{"d_model": 512, "n_head": 8, "n_kv_head": 8, "vocab_size": 50257, "qk_norm": true, "attn_scale": 0.183, "extras": ["capped logits"], "init": "trunc", "init_std_up": 0.0336, "lr": 0.017, "lr_head": 0.00873, "warmup_steps": 0, "schedule": "cos", "train_tokens": 455100000}
Each number is 500 + 25 x the weight over the matrix's rms, rounded and kept within 0 to 999. Layers, rows and columns count from 0. Numbers have three digits each.

# layer 2 attention query, 512x512, rms 0.0764, rows 284-334, columns 0-127
497552507514468500457519477503461500519512523488530492473509491484480517485497517500473467500500502522506564497518503507503475487537486460449506460506481510484485544523510533507501541484469468496526513476493454475461492477490497511503469477520489514504523517491497513556468503520506510523478539522480532505461490475515551498496474502478483494483501498454488492583523506502482516513517
543442479513502483471528547474483546441507503481499432533458531519477457526464541539488515492490487506492473447491524524508487523526510485473500491469505533493468497472454489536511508528494476446514525509496479508489476484504503479490451521461477513499490503507478507531426492420515504443494490534542490499539517520528492508463540457483526546509503462480492498494523542538515519513493
500489521486544462499472481494478485430456497492515529508513471499529514554515498483512561493501433528535451485502497486496505475538511509480485493495527499520470467486489522465477490476472519557477481535522483567470468557535514536501551502498509494453484514489525475517546528467499491532501535475515497492491555487487507485505493528482499468521494500504490474508510484466552488531509
484488496471467475531482498449514493499530515503481550488479509507512507500488505517490462487506530475505486542511469485462491496493451506487535501538501511457546466550526479492499477510493514497479459529488508532496474474505477526504487493514524550487514523466493507492528509490504496514543494497497511503523515523524513510518441540473505500490528557501504493517528483521473499498476
477467496487543516482530515501484473493524512530516474499516511446520485494537500470502521524522476524459487508519482522479509493470492476482468513519474501489494444502541498528503495528478465483521514529509506508494510519490498508485497477486504475486517545481509488512509473514501498552496480513468513473523532527470511517527515529500515491520518499518500499516481496484504491512514
477497516564494497490482498507516515513508505573511509502504490495497522496482458500503471438462523477476547504542527468529499511477469494442506498496533517498531519487511484496562519526500500479505454512498480507483498517492447490544553470498490486461501492485496457516521542483503516451515458512513521478474488519524478530503512487531487513440490484477498501495530484462467484507513
540484489512483491509477522517516497509472510478452547491520499490518504508477503516500469508498502461497499504509510502476478518485467537474517516484531495506528491502467440519498492495486504467510518533515451491526516509517490514484491514509517519453450478528501507473476481503511496462491496515526528546478499543550482470467547473473491520473525473503521488506527513491471515528497
516491487485544500495510523496487509511473507535505494477521502490493491493466471468462497493516502535463487509559514497483491504513487502447469535528479463546548501470491505497495501485495503507523502519510513538499524504467526537490501514523505521463528471487483498500477532487529488488449514519460500518484465515503532491502520528513486468547497497482487498466496509460517506502480
497506478516506492481503509496488498494468509474501482498522545469478510495478492501505516467517499492529495518533522486508532515526534513545495488496495524556454515552483484511506498526491542475487528535519512458520534500463510466517503477443469505519514488505517484492512485533491496514515520489550496493548517469528524519501508493507486507503517486512501522532515481477506490500505
487510516474497471506506469526450503489528491509487506504506478545502510500477500541531512479523476511466511421473479501517499426481536488485486501532518482512532515487487533513476528497523525441519487510493496474508499495511470500556554510513530530519497551474483489484511522494477571500469463473506489491494443516484517496504501477476535488487532481473532511467476535511525511488484
516512496526491476480479514476494468538476491544530487519503493497509497455546501512509525487545485519470503470540495508517503535469522518504486518473446496527479506493490513525474428525508517473482464507462483462517504476454527532501525520498523505537556475489508525486486493520520545497530497509474469488500485501501485518467486492539522498488497535514462517510536496446504516529511
507502506503454506487498473497528507526514488476504510521524480477516481511513521534508455472527513442564483488507517484480440493507539510507495466505508509507492442508506499541491525508541521456533496468482463498502494513548456462507509474481511471494531470494437549519505479484535484502478484475449498479503483474482462497492486490514502519458472502540470506516540506464492515495473
502484518479534504479485522473500485548495500487510496474498525496477497528467521483497486492506531491528543488504494456498465530462510503492517488467483512435524480495489515530520517508503526494489508521513476471519508456478496482592482518497509517503504502507449550533495512479496523524520480480499480508490515496532530510516464534427521506490543522487498512500532520502489522497444
478537512448552487489495519503487494472475480523480516534484471496513483496549496522564489542492478539460520477521480486471512510482516537492483510476542497505501543541483562466487480515476531468509479484504482487537452532480505499479517482489467506486531490505494469482514454508461482493514503454504501540486512545509479467482441466476522528526492509512531476480492502568478509505501
487504513505498526501545501489514472512492519520502497473502459505529507575434553516465488478477501475490512487497518480523559474509478461488479487522515467476494501533518510515538534496473484548538459505515505504502494534525536512493529504497510491488494502511483480524476491567530483508440532553474515500500501452522520494470541496505482499537513518525535495504498531500516514506519
489478534446535475505504548477468500549515496482481492472516494535521536512520477508500532494498504519479507517486480499514469496473504480491467509523498450503483521511495529504544500554513499482497517480516527556483473532498487510500497468529502466504494510555490480503518515483488493469508483459517466495502492475534531496530514482509529537520480524513525513487493511503470509526516
522519505557507530540491500477507477480468510437479544460478530496497514484457488489481478497499502487460456527492518479510536522453520512480515480485552528485551483502472541485530476448496463516498505476499506526533508502474505545513519501468540461468479493530512469477526471488476483440459451488500497530495518529505468453519487512492502469496486460477496529504469492520511504519476
488497547513540465488499533481506491482511480516518479464489495454496477489478513488517495502507525499500535498495467515478473485504526502501490484494492530489524474519490511477471513494572487455496479527502445454502485493489506496517500497461508512522444509534512496501514474510522512507522508487484517511515532544506488546493515504507490520491455495466504559521492485496466519514487
551445491492450488499516512526509483538553534492474489479489536474478455519485527473503511470500494500510499529467502490481496471502530511501513490519496546488511499458573512483540483485492523512474456502498509536512534441464473495531502522515491497486483490494477498499490483519479505487538514527519506514508444500493487499496540502465467525506477471503502530494514503481511465508472
489558498530486536482490507558434508457497495501501522524497496456513485508444475498469487516495501523534531505489502499465493491531484474506559563468538504513489538501516463498515503516488490492516489459504502521499525513544518519515483498516505513491490510462485521516504502485526502520505524544499518476512480519499570508510474495536543520466478512499479430504539495471516508502468
503527501544510556505493506484511487507522519482494488510501541468517480490490520496548480493516425502484495476521483494495524484537491455517553482527517507509468509479487481526504453567489518499443511447510501486494496504463500551482480520473467496489462450512474521503491490498492482532511526486533524462466485513495480459492513442508550546535507496522510483487494535464494503516478
509507430505530492450493489498502452519486486482476475482536473500498496557533504536510533477509479475552498471458473534526487543487498475492512483506469524508536533515467494550513526487513486493482481495509451500604563490469541414512514504497478486461487519541511512470460542476467504463538450485476478478496494545513409533494524518486497537474512516477455461493480489506501546513473
495503488427488476462505518515514462536503496487523467532497535511498517549467498476478473495539478506504512470506480509501548505487550505516511486535482480468457491451530504477517518519522500524528490496466518507510504516530528489517487538524477497498520514462500507527451498501431484523490489502458484500506490509485512512505467502478494506468527487539501501519507506521505555500488
518475508481505511509525464522459508528516518496521479467447492523490526536474496520523448463525532482504504510490518529482469531462500465530522502498506525489480480465465487546491500516538493508502490458470506496510528476476547473493509517504489471584516493503495494487520494558486484490511468483436529542518490493517484457503529487471480540479514530490572536540483444522500519512471
473508465515442495469520516488487512496480536500466484503515501502526490520496470529513484470461492497504501534511514530541539511512484536467494550522475519498523530524511480533545516540514453516535514508498504522489505492524508532499516489505513552524496500502492519489510463475537487515540487476519550507562461468507504476485538503539524493505485479454562485498497535495497496475472
482487497495486457514518462495486523514532492497501545537452450530508498464482451491473449505515505512501501520467530488531461495482503521501512527484474493471485472491530525466522535467502482506528486520499556513479518473472514507462524528504495498503477473476518468510461469442481524462493497521516490489539495474490477496469509496553497480500475537514528537466485534488498502479495
527505490504462519478511508483498502489504532496522479519455465570471484526510522488496515534499462471500499511538502515508500550556536447530498495477556455478503514510497505457519504581456513523521477534511491487493478510511485521475493511506514563507463498496459537466475504506541542495477511476551500512464549512475457508490432514502470462455547475511521511506479477490451547463487
490528539499519473503546536518459510492510515531502487544504473533469511489558509516487530456532484506501465479533558528490525529519497504495490493514491521501523468495530521518499520512489500521491516487471511462593485476469462528479472508461513501498518492510574518515497501534475459450421503503512468515481482522508503524525489536487497520488539513523479490463544532477554506518504
488502500517507501517517537495498521499516561516483470442472529572501499502466484497493480503477467566494527493470477508559476495558458488491492507473505503488486517524508457492498498511420568473506475505485492510480490513470477512469519533521506499524552509531479484464524494458511531503550509520523499511488479508513436496506547507494488456482482520515437483503440491473460517475506
466496478522463483487474461483505480506519459522500521480483490487497464541534503543490522529498501524560536549464501490505511490515523533523503503515512467496559508543490470535502503531490491488501491476501520501522501489514522476531502468514517490515537500498567509473516521493536497518487520496530454486483461514528502497526482467484480438547524509560527483510505535524508471460499
535504501467505519494471490475484535476495497525487495512521498471523524529500476507522487513508520512524551524478509503474497505470492476468517439472521490502500453521522506486511537499532489486521448527534486499422444502492470510466533469498510470462502541505492487486507459531538550463488486489486524535509511518493545533508488535498531487506502516518501452518535504485517486467503
480530499508490493549520557453515474443504454525470473538458470526508500481493518455492447472508494536436506490505511490498529520433504476486486515466469524518511488468539487436501496517470468464507533517467510507492479486548501530506530523513487487535481498475477481499506509470479519489493469452479528535457499455490487495530524491526513491502483464578553502468575507490482485518483
497494483507535531504517492502501474492490492493484510465542462482551514527518499502516425555523507573524553491485510477511449505485500503542528532477497483504551457539486492487508515492513517527487561475477487536539491515479467509500448494471486520506483537512497448513491455493496463502435484449455498488487517489488499488501494491513528488461518477505532480487504487491512532505502
492503461492525472481545455504441515536503487565524478470524504504473499469522461489499512533480521490467480526499504495465503540522513489443482531511482506482497535531502483510514484486468484489478438508528510478540496542477541485470488508481477487527505524506514498475509477502545470554526473555476491485526479474522492496490543499478536496456528555549550532542454524473468478490474
488498511469514496524509541506448491462508517499508501512525455512577460514530487499572518503496537518460495504507496493505470421495531507485554518481517472515486479523565464478526465547527509508476445559483502543495559485488479492534473494514482541475517518502519587492499497469440500531538488490498474487548498474481477525508530519487481504545494512436507483480505508489491496498466
474509499521503460436489502547509476549518486479522541549485548475482520488504541510512488504452502512473458526492447538528490543507490516486487518516536498474515475451510530460461509475514497520513469460480506457547483512492497525527545466487482490509479576510493486487494481522455477480477519484516473497485492448509493556527469510500453446486517521528500490538491472547497515524513
489502519456428487401516577506509551495468503494493503515437421416501539509504497452470525542472509444491441521448549584540550531574468458485537541468509449481510482473515500458469514395472491522585446513447517451485489473480477468486492495513518473521539550478561494488561471510510483458512532542455495478485509515556526494527400491486493542551515497565520511507541513495552509502507
514502462577513481520527503428533481518519475469515491448560509564445467496557507522513488505477503486549541459512544473482509473505503470477529490540538553529479482455453478528486510507512504513486548517536444511506476505490521512469485542537478496473448503557466510505509525507486523506490497504555457541478497495526510488450566508503487489475528504452477461537540459480526506500534
486503500527544490484470508487507462505497495471462513406491555552504499505540531489542528572479477492498533502509495508436512463488502491456517519495549517483438474478528482554489529529534494466515544497531459549494522526533522540480485495482489511510482514526533475510494539514489511521482498506515509499502489449501526527498546527490496543494504499439507477479506467481510473492484
505484489456554525500489461523519472528480501499508516479527466465501463472482491534508490511521524493512504500519510535517517476497486487570556486505543504532469526508449501499525505501471523484541511503475498536490474519504459467471495508522535532465489516467543495492471542524516481492510539489509499510474493485525467511504527507500477476513506539480510505489504490509504540513509
505487514505549521474496503457527439510506515459478502489522515532529505497563491490480460535467550505487521468575450488524510497532452464537514501503504474479500435482503492526517527509539559451536521516535510511472515495486465476537502481489518473488468516537508513481488537506469451490506476513522502549467494554514521499498514526476502533492515516435485475464507529480540478503503
518515516510511490506469491494509485508533512458491522470547494538503474501508503495508514480471508532465534496513495477501489529495457485476512503500512545496506517511464526493507540533521480471483499450517485500496564518505488511500467527517523494526477488479486527506509475488454512509460493484514501479502464483497490489473557472511489534531503514521498494476547518475528516474506
515499504509490492479536528509496489457456500521521491540445480495511538504489516486485511496524487512487480492484483548501496537479514537476494520480489446521522500492497483487505487469487490466479478465470534497493485487485470484510504497502484498493539495476499482522458489475513510512521486463485504536487501452516489481487519502499497514513512509550501548515502491527501477494464
519522484448514513473506489483504522507517501514471541470514455452521489541461469509465501532493493472482483511511488509521510477504480495489508501510502454540483509492514497492497448452459473467507484523498540510504491512505457529506474476514488541488457519464532538517494483502494505464529510483502499549478515509548474505539467488514475467490527521478497539499516486505512492486491
506495496541510480508510462464526484529489513482491506514517512481478524456494507486497524511521496554559488508492494515543465527521497500484541458463492519537504493535516477504507459523462494462530521486496493534520482522513523493498548492521480505484532498486516495506512469497525466529533535455485517472510537476514508492500529480485476452523503495512545509496504460476447489522459
466507479524483510477528492493539520506482518504485529470479513466476537524476479497459496481516479520466483503510508490526531472490515519486459509470516488483508514455514527500477506535457501501533498519508501479474452494462534497522504508437521500496504497483507497478524507463501501533486526509566504491502528532483515476458501532511484506479468486485502502496467489509464551486520
501509498494527488479488489495522507487518527466522501525453489481531503488491479501506499510476502492526485502533477487486510489467526495537501460531527493480485502491497508493515479518463531510498483479499532517514496425485514517539476516485499486490492489522476519489531504508496490535481500535485509479467489494517504488499518513547502566523494505520463477522504504472509511478505
525531498468488501525519476499512508503520513502522496497453481481486507529510518481489516513469527491489523501480507519555510519504475499479499518476513444506503496492475496466467515447488536491494474490481533478542483504475510538487501476507515551522517515475526456498501548468464512467487565472462525499471500513497487507513512510482526501525512502506529487532468483504507510501516
515482501512542469446489521506486483463485532460459529508477483495499532482522490507522471517510524507542499517522506494533532517499484512467477514497491481523542474506508498479493496449474530486511478551453516443478434459524457466511500540522477503508513537486500487464495536482520489513527530503489549469515533541508503529501482488495534485552474497473520492487464525527487494500537
465548478517480516474486516480479528489565467546494512514506511470461500523494514475502515495487471448506433474492555514503496472498484481461472529484523464510532494541517492459471479483500467474509491506502505449464514525501505523517520504505464524517540522492529509508518524534530482530480527518492477486510503522497505523508477496517519529473503467535496516537513488515500511506510
496513463464515481512502501507467499482503476532486518485502502480470489481456483439487506556497494480508495510519498488518462471517491498521502503523515506477506481525514525521488459485477510509534525533526478499531478523543481511471510453519470521499550488488495512514492515511505513482497533484500499495527466480518491499470521480530506497502478506508517536514533484507460519483481